{"d_mlp": 384, "norm_place": "pre", "lr": 0.0106}
Each number is 128 + 32 x the weight over its row's rms, rounded and kept within 0 to 255. Layers, rows and columns count from 0. Numbers have three digits each. The size before them is the row's rms in percent of the matrix's.

# layer 2 MLP down (transposed), 384x96, rms 0.0743, rows 72-144, columns 0-95
088:119131119155120125117090110114164109150142127100124112105160134121082053163127120067120121122067150189062120088147111169112145153155117090079168104106093069141104121165167173158137082142149163127097091045100142121182159137099169105116080106073110082117151155118072128096142084100115088161
141:066098098138138078170098115114150087169112117151154160166154063127152197142128142112146104143135146132120097117099124131103121113161104179190094162100122156154069105109126115169158112104157130147131227049080117133136137196128096104164177143126180118195148149131153133137130147140085137172
120:118143139184145121158188093127130088117115115041178135090069114123145101110156112074189125144140102126174164092109110106142146164067102096098158161062132177110065150128128068169147130145132106144151137131103163100127147111136152136175187092112164141162106126105129099163158116076113139201
069:193110125080120106106152158072105158164177152130199149115136112150192129159094108163181158080159140098171109164120127137129075080067167179143136156143125127095195048114141151136108113102150136162117123149158150106091111132144162149139108146129097162137175134124213104116129165117175151116
114:099127136150096177133191138126133160105080120115190092090079140160199092107131138148166105148089126111139174138155143085113143068103100126113158159167186081094122149107127108088109192103119123169111141119168175145111128115160138110109180167130066157174142085210118146084127174151116113156
092:120187164177129111166116094204085199124147160092067143147112135109148111177144116155143129097137129130143113144141143141134179164139106138093114125165174097106097199168123142138177207128178054100181146156141097189106180166141139151151150142139118147143160146129166170139176151152121139126
102:126114135117128231147163113132161191114137146146174129147111157146167129156111107109106120147099082090161086124138124099136128117098140131129227096080111150112096137133110128089078145108135186142139165154100102175147073170059118175165123151119120110108130157105101134179107201089082095083
064:130157108109107124121166163081104158173178123133149126120073113167138103050052129122136055169129104137123167171127156084169134101128159122166159120107150109152113082122105087128115159142153081101129100084125096140188172086137111123170106156093096083145158145143085104179042108114104082131
078:098131130159135137126129148119115110172081133120154146153139133226137146171116167189191159127131122146184174109160102134082170163134097181105103160110084156129161168145159142114164145102163231068100177087114169139151154125159122150110129160162161097164121135134159084083118146125093153108
126:129147111160113097138159163153110132060120106136124127070079099113148111093119164082187140131123120099119164162162052121089198130109076112131158156169114134131156137140126133187112080179129236154127110086140167165143181154165118140114123130092146121160106124164126085080080090119134128171
112:127129141116199119131136132077124106095113165102129115112054113168031097075133195082173124132115074164150170104130144125117157150116171147150155131127087177146107130101054161109072126070153127074113096094119141144070164134142089135084131180141099079136115108128107140133107116087103122137
094:118165148141109127100186163152122128119142128052125162111099126143215154133059120159129072144120076118146096145127038149140099097121106132091174118107113154086163095101177173119157099168122118094103047117145108065120081139136114058133157130117091156123113124140104164109088131083135148134
094:089108122103102156168158081096166156171164119127154102132149220154172200189120128099119127125143162101129152153147143096159116123109151174106142073098149155159089111164160130047136088103117108117100068145155102128132148155108178119069113126114093089081132078087102177121095091168121130141
098:118104122128144180103125120135191133066135086148123157106126085158086128087164175145157133159161163140157088144103091112133098075074109122150141079083125188137105174117144088099142159119136181151184113143130218126073159168128122141124052119160125108080145087144105154088155154092121109086
078:144114061148113142121059136159143117142201140102126119126127067153097140125077119148105195160117111136099158122137114149136161165150147130113115079137174134156069093170090143066136123096105077159071133083109056125169128141093146140152102098140137124084088071151158137099111164061177096152
101:086101144136189154099178091120095152150104150102132160125109141161148119137120155116143122129154140066096120138137109105112241182113184138092137112158180151091157111170071130101148081092116135142065108079147159119124139164119152153114118130113059097155099165076164128130121078086065148101
087:103092102137086197153100136135124182123145156061206160125154132132117152138092095143121121096109131094114155149132119200151152101089065159126131166131173093116156172106120114153131088119123097165102058153126078133116091158144087127080136106176137160165153117142124123115174201121159211128
080:092173108095088176129115108140077227088144115139116151128047119111121113096102131057126188170134240142117086137129117152162157082165136133160174165162125150109162161143162140156099170137123140166137121161115179121149166120113127122126104094148106089102116123159120097151125133113184120100
093:122147163160171139102083080115156144130099123106120110086165200123074094149115125116042125099151148150106126164158103093143115127092120140119114057089066124106112153128155155088077165134187104117092118138129100095091101151123134097082061130105139079083104184148076097094122158184126127087
089:187134150177166128081145115128098085130091113146094081093089119115109144105216160108140131171131129085143153137116150106111124183151144118105185105113110200149190187169138130142148126145152127113120105136128178088082172099148160130071117138168101145173124100144162046133135142121062171152
089:133103129100139164178123136080137170108138161053092106086127168119114112067170168132106118141156126161150161206154134167114132100159089142123055079148116139118065144089158083136107157163158144120180145117065124162134103146120089176134108180104123129131123167083108141165119132077167139057
130:173067161114128098122159084160092080125168128122158186141117069083155124125129124150117088135153126131124132200135111164127146066171115092112015142121115126152133117095120120118168129103142169170087111122117118103182137157095141199137077112088152190086154122164155162145108158111132079129
092:103091201097122139092138143155160179106142101031137138148152061155142120092101111153079152137109148165100162164087166149136130126169064151120137157155125121128168114058164161131143108098148167149150120108128122153141093133107084093077166140137110124089208121137118193083108126115134066148
091:117083125066127132086161150166147136140117126138096106147144108214119167130189103135141167144140114108108151119122078077144125173111110094169160146142095109144156212122140123198125100106104155181174087107115200127167123135121120125086095078164132165071176069160131121102143125178115167131
151:090129165103120085097192091114090124126155111127172148101102146084124145196144121164120169110123105155156119141185167099185132124163127192146119184084129182164074110122103121177183127120135111113126109077133135119091159170170110151134069158093088104168195128157132120108172081149106143178
089:108113132096140123135052182078121148167164082144176168114092104130135118123064167158167113134190133171053106129092158150109193154112128067109134182113132120085146156102135096074113118110108147142125093162120130138098197162079145179135140111107142080097175137110151079155087128101113150126
091:164150073151125132097125144161159132147177131232166093174140152127107113134103197163210150139192155159131117137138126153135145130167119142144122112141146096092084135151145098164134060106091190159179148151109130119101097082139116084228180149139117120123120137133131147085121141092125134147
107:148187112125099176147164124122134141157135148033114111092128129106154134094144075133126152079140146175135162183101152199173128144126115111107175167137135141077143195110214125140134164126069136116135124186123124105103138145217132128113172156154139172085135160128155140138089128105075115117
092:169131084121155208152175131110103171162109120173132085139120089136106118184175086181168087109085148144146111130228153105127098099099206122199079104131152115134141144079111125124102146135156135118137179176146124094146150169117106145127115089095119142118072150162129135158154134180153124149
132:114097159153140091160123112180176088148074091105134125147128141119127134142120110082097105151137114161144155209121135137149179126176087073169090151181087176158073146077130180199205122086089164166117156117132186109137107170092146077121102140094142095125113169124123122123151137158144094132
103:140172065149130109160169121189121145133167131114141149125130144113193140130054144204134133124097077115115140130115071182144151072098085163152102159129152090136163127123144152142114142162163123195134144112146067095111082128099109101153122144084126140085143143053104190082156153079163121096
080:129160142134224068150141131122105121125106123167145161145115126179165118175114102128149113153108132108131130128152112072104165146179141142136058105191109100085130150081122091100140053098119135145099152123198090136125096182124076127132137190097131153126125124179178134068074154127075101143
085:153178176050132087127121101089169186133035124122122151132122139165102090115097123153127142138141121106118167145138072164123126132099100096155139169129120158136130154172145204163127128179153163131121126069073096127176148162167222141116151132181104123160102071170101134121129161119127129142
126:104133104154138088098099043124109112116101174107148107176115170176121130123094133149152113174196127104105101084149142177108134124118095107119158208165129103122148159166108155112098119111083145176138076195106101189113166133192123142123143144161105089145062100121126140144129138125072201117
099:134139145076124098120209140142194193147128140098090109168128145057069135128091143105148115112106155078127113133142120111154181155126082186168142116195127126100098163132081114198137130104069148130111107131130118158136098160120163149101170095187118121167124112100095114193088132129139095074
103:148100130101114169126143163076068156099162125166087129085070128154069117191135106114158144165137050126117127123111097132103144119151178134149173107114105110174057151133144108129146172158218123115132109098192106097063117110109097111137091127104167169123114166132185086117088138097152104115
084:115161083102113109123175175095090124118131186108149133122103121111136101110108060130161137133108129139107120117197128053199106148102174166114168052203124120150097098144110130108118117150096139127134120208117056178156131106109130153090150166115072118124084121096153107087136138095167171143
079:126161127117151130123148121088103089137124118142145089134107142151144148111168148176090182112085119085142103086155153096084082101125075155154114107118134189064122118089170147114118069068105150145175120173171158125179170138192101038127101151151115162134067102148087121066121132133122152170
115:138104124123102153141108118104174136122172174089109135097138212131090126127150129179134092123145136089110165123088126121142077135148169183086152159137121133173140116158151091130082151102119077107087138138125118097103069107122077115109134098141171145098153121040155186189131166084221101099
097:172172150118099118151118160090124126135178133129114101111109201173175116179090172147215193110109149111125089129118112147150126116072129132114124112162141108104158133122131159122175091180114102161097110131194109192106147086131092083147075080165078114146122097143087064146101160123130159165
095:171101098091131069112103135145117121163143128085106088106142213175097157186152105132124083130147099181083120065109125162126173099163098139135072145115127175137096087122156093127086132132155053119164066140117112156113167138126109091165093118125039089103103123080133141126117136134135159168
093:132166152127131154080123124087084141164091152150139169134104100159102143098174129144110160138151154217123147155160142099162059181118149129185118127082130186136145126196107099143082132115087101059106084146078098157142192114117165103090178111139114098109135070145156113178108137155104163132
078:103124087102119105099115121076126121135096132101101177063115067115130118030131102168142137114089097067114106101058074058070097105125085123120142091093132101135150122104127131157116134157138146095073198107064126092136131116130155109098129143107108145110130126142092104136072053116105098133
056:193142140186090120136118142065138055166125098156132127160131113115136089177097164098172164153123141164074133107117159128104154199150174125154100118130121158125177123135142112104176069135109118106105173164161182135109137182115123075155069112142117117061121149148090095143090094140143185176
144:167150174092100102126088140122136130077135117152109129130107217103081100093160129108140147134088096130072088140131125186133142130146150072118116171119099066137157069153107167133139191186125100137094107115058161123118173115102188124161114081088165073130120098104085130172151140127179129160
077:134119134097179125101146128160129072090087100109101085144089151131081090035151153143126082104140136165140075150133165150137164138116158087102195115144086137082139117104116098083079090113129134131101138152126168211117163083128145207110147144127091174089104156112142136176129141109075093152
116:112091131064121127106100167131142164101083110116141145137161095142108205180082095131176127126128112114077149082170136057131142194061069098148129161120132107087134140098081129140123110113092112098121143117132172141090143130151095154135055097147215085169144170136171166130109145108103112136
098:107154133127145130142170118126146153158081088052089087096080074123158156139154105047110126152141126149088126124149161189078123115139153162105121085148171123141175137146097123150113117115198118155125071105161173115088119176140183145116071107123149121088127134154176067172116188141079123149
097:125140095117104122098127138123121132163171115141106159121101166145101141132107095222155126158137138121067149110099117149148138073117132185177096091084097133116181149190206102093190138121167142175190138087122115103089106109076149150139142153099140145092159087141153157166065191141111106150
080:078129086118094103113119120101126115092147143096150150111109119106106110122126114144091106119106114105129141068117145103162061103110040120125106182112141125101163126069164095100117121179160134162190097104143016097135089109133080098119104116135095164077126127099118085124152166155174163051
118:160106112141159152122137123113065075199148163100128133070129128098100173093176183122094172145183144170118121197155124186111111122141132189086169142182123132150127106088125036157086135174119109115171139161148133147128134135094144149145128167105121150112102172099153139174171098095166155109
146:166176102198115113153117142148091089062117143126104126101113156094155134105128119176160108110134131146113090148102135118130144079097128064115108130134163088151183129130139100161132048123115087100148039147164139129208066154099144172159098117188185133124140159095148119112176163111129136083
113:146194148159139107108157152117088148107192130124123053093093090081139131128075139145141148133131148158166106173147126119112053125101121161133078121119117151141199107077191158104133066160088152184148130146148051118140070098097095118158116121114129120131124094112134101087170193116144155097
078:207109165133146126145125109086076141194130084168109085120105121116065122111128114140181115092134153129104155137121159175137144131082127137107149087144186149180155159118153085113117115147078118105108125096135152146161176168100110105100100085039077047114206115118119128157102116114130099102
095:134106203081149145069136194115137175108145190066101175139101078115088090069152139123117102164141128195141128147119154129109085097105117099158129150160129131140139121089097106147078146163197114120182122120087115163132150152093102152172125136101137112080155193133164103181110155153144123084
080:196137138099166121124080124162158063173115133200141111089124135168143112117144193071112094168134139154159136106138122106122189161181179110157112086168100148116118137120110147180154080131155201130098160143136134087125132160130169120129152191150131119146076101159159081182132135056111133130
104:120157130050131144102164166108092166159112160104135153141161099130147111130101072164112135172103126140080081184137155106168109122143153159097194138110133119133121101108073171093107136151214102194129133152146093124115131173076125109188114154108111135095103066187129051153126132137119083132
082:112133115131112178099119082114163118143119139191135096141136166128096102112164104101131188127078094061112132034159151100112166156150180148169146116149098074089145141158160120145165090088121144100141137186145119144141119122106073083144098170193170190153111136117135141117090131045106110129
084:108178185126096115099104108138129115103124085144083062067164099116125125121152106132144096105128130148087140101205174150139173174115172225132157125153148136181147200113160121144102064104137212116153136132080155121117143108115138092161086099170117105091162107138114088158143096134125122133
093:110154124067076120077142056091098169135138174105092160106041131137131065119143102138134119104152101115089143124058137112153132117128135171110159142142121193179161132131110086141114169126126124130081133100089112148141105118089188111089059135090075164116109081160169111167126137145109108185
086:115120137119137156166051137151105120121167138115175143092123090152198117155105146084114087213087160146174162114139200134109092136069211147142150105185074091125161150153189114151142132149176108136140127095164101139126111148116119088145108134097154121159146146093145103189121145184133115155
100:135123137116090130082134175077076103165136060152158115115074097129190144100094163166086132088136139113180083105132100127113129082145110168124065141075098146160130149088173131167167142164126109154145173115154153154136126119059107163135127151152190047182135175145117147143122143132075105135
091:169146104120135077181119176071082137144153145159143140150128160127141134167069135118195101152136127139116078098139080139122124110097159163126159176144189115117192128133131159111137149121130077098109082104086203142115168156140121159116155154165104047172138113110162096115184134063134175088
109:186122120143125094132129144119145137131125126098123195131090174169157122164167102125164173178126136088134120051178087107182117142119123107118120141096183106146119145116115166101172163117111151191106089125146152153101134206119194107200091086145115192106133111125146156049169133134102117158
076:135093143157095198096140122075103103118126132189142153161140165093090139134139172124108155181124096117154147114147175072087123176176146128133160145115135149114091127136143070131109131142147102124189173198135125116069110159180163119130116152118183155104141174191085173178125082187148158158
080:114159104167131166138098111092055100073120120110121103147152089153156140144128141186160078136079130159109131154143146122165088127125154138086186159151077093149123088136185134162149183158193125161102171137100146072114162125150068117124071186115111172106115175175109094095094135130175120163
083:120113221120207148094178148134124128104130161171134160193090115136134112174141099104160119092114113149163131099124112109100145174093120117176149153180099138084114149162118123084086166123173172152154137091113164173082132166142131104139208118069128129099134196168143164111157118157096104107
088:074128140118094093183185112133114141081087142117104152130110144158121039158047132075118111143112117161102118160129164122093124100153104160169131131139117089135107146092141155098115054083119125179077110108137127142095114150056086118118095122160099077101154087159156103047133107100126140083
095:148103104124131122081100114104130137119139131122115102096145121168112118169196143133160103140113113090190099056161112130140100169085188091109168062110104132081177118138136090103114098112130048157132132123070120161108144159088094066129091167132068082169117126152092202131130116190119112127
087:136090129095132138086134167062125135143129091104147080144105156097086123110133092103089100158120108152134134104174139108145091182106135134144110074114114101183129091144101115129063084107115079075190131161141111159118126113044110138147042111083121143060095169060111100164105110169125108125
117:132139128110108126109181153158135106092126096148133082117180136141118102177121087151104146116190103158153149039120054152153108070100183143088170162160109111123179139080109098089138205122104192158153149123136171149108125151171187113148079094118181105117133121136091148087133136148131161148
114:075143097089079100086167148153121146141137139185157133145133118167146103184101061111123124078076103142138165156125097160152104074119135102095111139133190167136198106086167120159165064139087117176107109142182048137148154082064101122122152110131154104101121128092146124085120114097135158116
106:168122087082174158061095177190073109135105106107077141146089082111095137095157091095136134150126073152120147089130106137148148125085148152110113137153115112205119154096120097086090129131158152124147156125135099103060066107060086193117087120106167133064119162141122106097116134122107143092
# layer 2 MLP up, 384x96, rms 0.0746, rows 73-144, columns 0-95
117:135099075112084143059105106098095107113141092140100157103157129129196130177165195051075134135145140127147098194122123131149089106158109140127111113173101118143097123133148141129181146140106108156205161073105120115130078180106134136141065167211122117109161084106104113143099158142129158146
106:154116064173138148115047186107158097130188094132193138152081153102089120120116127137128124125159131127111183068096160172093088143096105119133103114083181169167155176165150121161154143130119126123105146098128147066126108119087090174118147126118196106118120123123144160120205158086072141131
085:082093170168149149099162124187121104091096169136144080147140172132124131126159145122079103074181106120109133153137102162141122154079181134079144116118102131126107117147149191142137099163079109142168161159064236093130103101131176114134193091089145111136135133152155113173109155107144167179
109:094139093132139154100032132218120103047128131118108149126076136129085193148114072131143114089129101099065151091155100135165113082100214107102112153141081173127110132162114125147150123158130155087145109179107106154108093113089169115085145157141151136117177156108145131135144127106175147131
105:146096117106150148105144166126234120156157111176165168115129142149111164058120146130130132189122122162116142099103159133121167088135140101141110098064138137177135105115150106149051094121089215185149113082160145087121113110128089092112094160103147157124095104094110117080104112117199121112
095:121132107133090119132090137084136074103057118146114093178176136112162079204166103115133127121149066098181153129188072133129140151115169170135149079181113141132152112150156158143109097153112135105132131132152165121154172147111138121209180108126103162141114082148143160170205169169109117162
082:094146223119116151153082118125176150156155134115128105153126167203128106173104098077095123154190158107114110124178060088169055143129113159127173110200112103168139144095077097120110161177135154113142112121115125140117139116141079140167079159172077153103148080105147130123147151110113126108
079:134135114117158129102153123166145149127176082151080104066104155060175119110203092097102111116088119166149119117121220136139113134142160115174145045124141086101096130177086122152040122154128093147116132123181160121123118116154083143113170152133118184164097146109101174142140158154118113164
113:117122140164143103144118151155129131117098165066144101072119123083155114146189086161166148207179147146126128053149136110158073110095153112119099168134130121176103074155126079166097108160109139121176085101145134111131101127139100136093163136174088138118140100159050105128141200159172146186
112:148097146120088111131116143131123045185149099141099077119153114087112078187134079149118044131154108128134116063172164110123112142151103163150152129173098102123136117154178093127140078156087119124125190185083133085134126100116152128157122137146142126138184131171157110157077049154174110094
109:108096143127099078163158170124103208091131110137091081140177136098135051144131174114168105091131088104097127141096121110134189179085160133060159129078116094126153141183121086103112075139144055156151150188126211138137155117111136137139140096143119132122139109104114087146106129142126157180
102:143110146110147098125094138131113085079114158162147129143125156147097054153138059119143159126110163132154127141119109141122064139152200088091070177134124115163170100132153098102163096169165125097087133169202119154077132161213100139136138102186114105104127087085141145114105205132146150119
093:106135087141081104170151184117078151209178198166167151117147119090092112155098089130106140146088117166090129139168171060124096112147154149116131162181142172189115121140145150141110085154074118077166092064126146110187092113139069142112105109124149169160154150103116111133125115117136122157
102:117135176116203121144198108110100151077114103163119127121143161110198116136149159115149075103110143146105098131101135083122084086126123121173127174127091077100137164134113084205129168124183196138156114096156173155097103127140086118109144122121074119147163142066052143150147113147132186109
107:111147095157053111092097147141141131146141127149093129162054106083074116076049081182096151110170031165171096131137120064108144110141095105159135171113084101116148127135135121128123110115140130125108145137082162064143120120159099105114107090174119177124154090147115138153164149117174150088
103:131193141184160131183134137134126094166142113113086057166139077139134136094093150163119106080117115117130063131127100068147138183134161115139151185100061082082098104189145147105111130127141124098144132131134154159137129111161106118222113119135131158129177112143160109147124108224142104098
053:131138076071073073153179172121085146113155130150079103124202096142116076093161147088109096201134135120136097092129095114137124150137133146078083120146176104185149063128139116117127093107143112081107121087120131139143148087113086132185126147165122163135142105117157119144160161147210182168
094:160144093095123056137079136139116142101166142165080177130148142191157101116126112087200121121174152095106138119062099108077163130155154143092093156153116113158061157164122110134180059106117116177121149116147152182157173136164069124143165083120147153134128091115086119120056109122129139142
092:095147118172150088117122141110120174137134179182178109093086129150130104166124108145123114016146083152123111157085085092102128094146126093137059124089083100134095097102145091172107104135078165110131148166129138145141134139196152163159160121121099103128176079097183164163156144123153164180
102:195129114130122110102099146158178088129116144112125102065109164178175137127125134156184153086171111084163054126189141169167156180142098156125124091180114112117150128084110135085127158101116063122148154116152149132155142153103113116147098137195059149176172171120156076093141163113102126152
096:189074062146143145138135117174091091160118150111086079148088094155138085094116140141173170112169089101135098100139110062142141104151178045144126183142088163080140130144122098112117096139143128126140071084127100154186145096138088179153098158158167115108140131152139196151150172123122149116
106:094089100183151106133133161164107127114084106158159124172111162063144127129122136108109104118170126131153141123084113161135165123160160124064145095141093137110147191165153102082117115106114050110108137133120190093191151105111092102142126126142132107198056164114107094164106152177208176147
100:162100134104062125139118145072125171116159109168124135148089181130082117134123132096066104121102101131185126088053163148108218114168138105117114164132134158147171045091169086139131140129112147186115081090110089165145092179179109111183104127148107070120135113108134137137150146137158117133
130:088187089068091117089154148120084107133148135190173171084112104106150109141145104115127128134157091145116134135137014069116085125123163141136135029131147145098101110123159130164138161160114128080095164095146139110174132136136141093200131143111128149144108126112115154080102077122165180139
093:077102108119124122131116119177124104179152122129128079074062105161175153138100147118091158157144131155082140144128151161207059125164090068143144115199114162131144102135160122146181156116122170116180114091165112088124067082087108149181143190149096160103190109107145124129119123121107126112
093:082178101157141132166076105134159125163152174138108132063131161158149136161137094148137073089118129107116153059034122069128089179143123117119148111106139149127135151059113124143095107092176093191109088092172145151114104157128156185107117147097142111134140060119175151134134084166169140130
091:113139082125092188109120101122136136132153134113094168132119200113150183132138125069138148154150087152124126128100148164089092035163155146147107156094142171129151122114191170123114186115137134095144164085121145108083106083172100112214111061131145111121130109077137141074189127168128155141
102:136084084164110116110131182169145151101172101173112133132069123159052140146113125096141136154194064085156088104061070152150135132107104131126188161141100085109123148134164114142170143114153093128096138150119172100093147051175142107140123131147120204082134098129074143099158127151102150131
116:090099155182118107122126130099104145145136120155110076138138122152147116198070094057172175140142112120142110133099110165184173126142167067106093133134184168130154098090136123165193142125109158133120127183136135170138130131086071107203161165126094135142200136077138132096107132169118161073
105:139150152101137121147137155197103151124137147150071151101136116124177161118176092091154124095138183158119122094138140118107158118133162119172144127089177138179113155149033145094111129142073094147114077038171096171099143132149087209144054130114124143162127100105174117094117122155115120110
097:138166102150077182113124121113158105103123148148138143128137138113024171155125228150029109099136137131143119137128183085125116116136107132084135133081169160108080162170127153186117148144170093127198100104107073093125093136116162115138127143152100142111153104130104115133136117167182166151
093:109157144095040093123101142188093119164155142168100096110204166079114082126093156109112111072116143124174105151073114061092170198140157142142160098154138152139121126127088167117124095118130084150133085164158144163143093140110148109130123126107086171142165119197138099093140154104186117137
109:133158050128136122101099180138102135108112113140131164143090198153157108063110139096150136097101129163092109132151131174084171127082140157185105155097148165164130096129169170110107083148047098124130100032104121103119106135124070115135123104151079144166123172108109154100169132075168112113
097:113186045160122082174156156092133108094113120133114128173116093164103064181109086137116109113124138134087157049121076126102208139191128162151111194130144120138147114113141113129124112159098110088192125178120190090118112115116196126119129139153192125128112130107174129139125164162136123114
104:111096113131114162139057104148143082102147123160151159185074135136097135101113094111123149134117136141119085105131127117178114088121191126087225160187119130156160172123091140113158141092144112097174077041172179165175158121156113119195153156132143087158105163101124127163159113152145126128
100:143151167180158144102109106118075067140156118148158182133162107121158118167121128157064058112107107111120190183097052127089099099150168161140091147118092168105102130107116079177090131152150149084104168117087156137153110131102124128102117124136085164141111148155124128147125145063176204087
100:115100121145103118129106114142126149187107139144164118108129136169135152125127156070132112086139121135181114148138140124111109107181107127079130092121043029175166159126148124064152090153137130111123196102099127128146128157146113132184121080145076067135164109110145092214148100209137138132
112:070048069159129164110085137119121123109099124123182157127118153156165142140134119099092078125154129112122195116162086106089090156090090173141124144077134119152121080091128137140080102118140083105139140145117137075133141149147176122141086090169192182096079140124105096130222095149111167120
108:131112096182109175125107137134193120162113092134079165193124110134039181155130088143107139157097106122119102118177132152135176138156161112120125154112143166197120151166122158128103148082157119107104168115129132072162143171106106169182150101112112162126126120128079201158131068137148081066
095:073140092135088159128120117065126154141194148182113187135094130084098155136135168111096188162082096164134128154116123072130142132153119134117123144155143116145100140141107135125165112147171078143091113100116111068179128124127153140190108094075172193155144164150085113089167072078179094085
105:145138143135153162134175145167125080079145151112123083175125120096150094148136156143114075166116096109178129084091106119231125154184141085148078112091116130073109123119141063114104105158178117111066157144098170121158154111162188154135127083116103156100079092118083091165135166129093108141
089:121085162080107114053167114103156191036182133112096115166127094090108092172100135055107151146112160094134107165131109129178145124116195129118099123096128155105104169135098110101089112178139111191106082132124137186107076136136128127129092135157112126148107139159133145149170158095116168070
089:093092156113137134073150087158110076095095095119122065142159137150098100119129150168103084182109085106137121147165061036125125138110190128140141198144114123166091140169135106151093114084169126120156150149087103103121070154096132151103129106119105147102147166186101157188116113087140165087
120:111066137077153116160117159160103115163148166186120134101166148161165093118121102113134035147114145120125098141158154077058120098118116123102192088124093137068140099147131159121103126115135108089083152071099168174152127087145110105187116126170120161157108151096181185150112083092140092101
095:124110114173123110128184111125081170118124155133095133100087139091212184098142197146061132131168110142169144105091196170147121118099117164112088159069177065104130150112178147150140148141114113105160150097106126095127166099132099145136087201173108090166134105174163103125127131164144159129
100:101107090114083179147137135079090174110142099159058162130103103161123113159135089113108122141065079128092108056105145143146155116187084119176115146116115055115069133112094120156117079123117107097166130140140114160153170144164085059163138089186144104131109177106117113172092145139177106125
096:098162065172179158118111147144144157110133174167098141105093116145180147095117106091106111094141174133130098083128139112183121166153119145047120156100134123159139146137096134093055134089147138165093086114094147113100141068104100149083167143100203153191071127131136141146076175165093132139
104:109093113088139078116085132109093149088143092090058116121112134106166124149116147095154113148154052088115126096075170085125161149114105109097145182125121146147109201111141113133134139094164127094092181160090112128180125077123126128112089071188105137101120142084053171186118123170177140127
093:127112139157095142190155086119040101115133121156105107086088158137122127114137152129090144182130103139068116149157170119137149075124097101135153105199128081124166091178156119079156140181136145092150173087046136117185150110114164122105132125134082116142151193159143161186137079109119127098
116:164126088146105110164098146076167145111131088156126099103146137123143068116163073157108113129152092102200076073185135161175114120136138154087139097163117084092149116137129153090109161145118132138106134134116116186171168118096154121158130136231061144116146202160113090116145102102160095094
113:133118143138163127197107170127113121147170139191136159153115171117133093134075122148078144154135113093095117142180116123103120097154119110118146117131142144111109136171101091087128085131083075150150197141107236114145114144145146129142099106209088168124125154070062105135145174094202123131
115:124086093151113133125201067191080146110172101100156100148115152112113090145110138167121128171099134201134149115129130084146100082162109115106136136165121084189115107180135108076154101174182143136141144136065172102135115110148155103093142125181051130147124148084128116198125166076147129120
084:118123155119153101141113154108159089110174175141126100186056089106110115121141136081109116141143169155128153078079121132144083164147071073150136156092083079152138155140054096208138090122194162118087195096135093126098127141152059104145168128125155131118122127154145138155136146183097147105
101:155175143137138080135143121108166109183138121187184127104195114157167165167104160152133130102103146105155126129106081162104147147138153104108132062057148138141079177168175171128159099084071103173086131081144147087074096075139159168132129113132118113167109084132093123098140140119108151192
100:076097153150115187074141105143051131123149118143089121086161136090114065174160189103145141105128132118101159125125145103144121128098089124094107158074127163153082102127141129136102121109120067146157179129112157103141055115183083157131169192120153157114202121142169121107077129162082129087
096:167144093097101140169132162093191153094125141126168144125148120179214150118136073117075084112116188092102157106070052127112216161192157111144114159098176118123116138093152144141132105097093083109143119115139124134158095111096165132098124137144123125124095123122078137111126154062164090158
099:117093093141143132156108139105125133138188188135168141108086098173121112130130101127105114119183066196148140123123157145105067106123101085010121069114078115123086150157176104090129136100130135171142153068098115120120183095173130132125135099165080148124140107096128141132167089147180167129
099:121091090128113156129132163121162162117071098153109150138127123064087152153160121093142100162137101091136157172146047135103094159094170071159109072070155138036137093104114120138104124146088081159136126077173153154100087180132144175170118132121154115128143138163101157117162155073165148161
089:169110134112156112193195201094173149079153145127141164148131035072159143140129097179121115120120075092078127071094124111163083095092113102166085098093104118110109069108096097091110099146127172147156172150151094136108118097119106154159118101158116160132112156102172066119117133126120126113
085:094118113201153119161130125157089154091143150121170147120084129106138166166149169115109092159109118102113200093153133102171154114087129107153127072141114090099135101157161096174142118127160180133184134108072095107140092128030098126122118103127097123131149153096152176113089121134068225141
109:171111105142134149095175054147067115073137112099145130128092168107128098118123153068138132139094151145154079131108160161142116113132099134129127115143097061146055116143134148080202123156146124171173110121166124146096068107145132131126138123205095078160137148125150088171092137098143223145
094:120112145125143061089154155094127097102132137126118076112139114137181102137112136128132131151099110119170100145099121130161195113118143099177116158063098090213089140166149140150116084117150114130196074106127148090163127125121075111118093089164099140081088101117046142190128157141140151210
101:163108094148073120169133092155131085114113154128052144183075103144158141151121122136139133141113142145116087066101146205164190147165149119107135107111110107115111138188144102087119135135165127105116132115141077127115192120073180131126169086140087141082118146088148122161137134021121072143
101:169126125098086071052145114116098069121124097096077122150154124136115097138104207126158143165125165111114147211137090119175151157114141160153138171142122173135159100111190146110156098146144159097091170198119120153162104149107168087106104126119071138129174150149155127117143131082111193084
089:088184115162147121167092088141180073135161165118129115141182124077102128088113153094115120128106125149213177162132175147166167154133133146153112138125100126133133129155117075072106092150209099143044112138153107178134079110133121129121194127152081082146151095096137147142105115148127106068
086:139116031131121126104114158106136128102087201160096118173140140143133100054152091137144146127085129133110136158106160136100121126119153109157069111062117173153114075118167130190163106179123128101089139095068120162117095154091165126093185100129138182147208088138128144083100110123154135142
086:113127164130139076121085180109103099138121143117104104174137161125170086129124066141056118136108159151135147080114115109129154201134145142134174095105113141168114075097144123142051145067147158119121141172073150057118133125049146139190169150144152101079141168132171145164154130085146153146
108:183157065182123096125132167099137152132158141123150139157140133133131142098072087140151153137073135105119154122106127155073162124110130105142059133087097162178116092156124146111102056158105159133154065184130189128162109141170101133159187100147118201145059100126069169142096160114113131124
116:148138125075082114120106149127121093170132142104134103133115151139143052111134089169084155147162124117124096093159143135156107089177136174099115149213114089151145112147164113162127169172178112073051132131159134152184158089102101124113112138192039138109184093153112096115167095138160126132
104:146168113113090114157118147134108113165143116135134124043178151133104102104110157063091071125134085151070124145114111072083128159102120157177118178164144079144097071139158131171127170181080097103111131131099152097159106134131148084120116136177134135166084150116072151110078086087202147104
106:036082133100078128148133098152149159142135195170097136142094131076138083132148200090120148166214149183078153121129131094102164153086157090125100160122158141159129073110111128142120116120091117091154123099132130129142111129170105118079152152102106198116088134082104139093170187150139123129
101:198145127186165116131148137117148092110163100125170143145127071183113110127084113105146103075104130151127112123089088053166130154184084064166101124192120140106128095089078056127092104169122170138088131138149155175135116109134156134159109113157099124133190126151143174135147058156107104117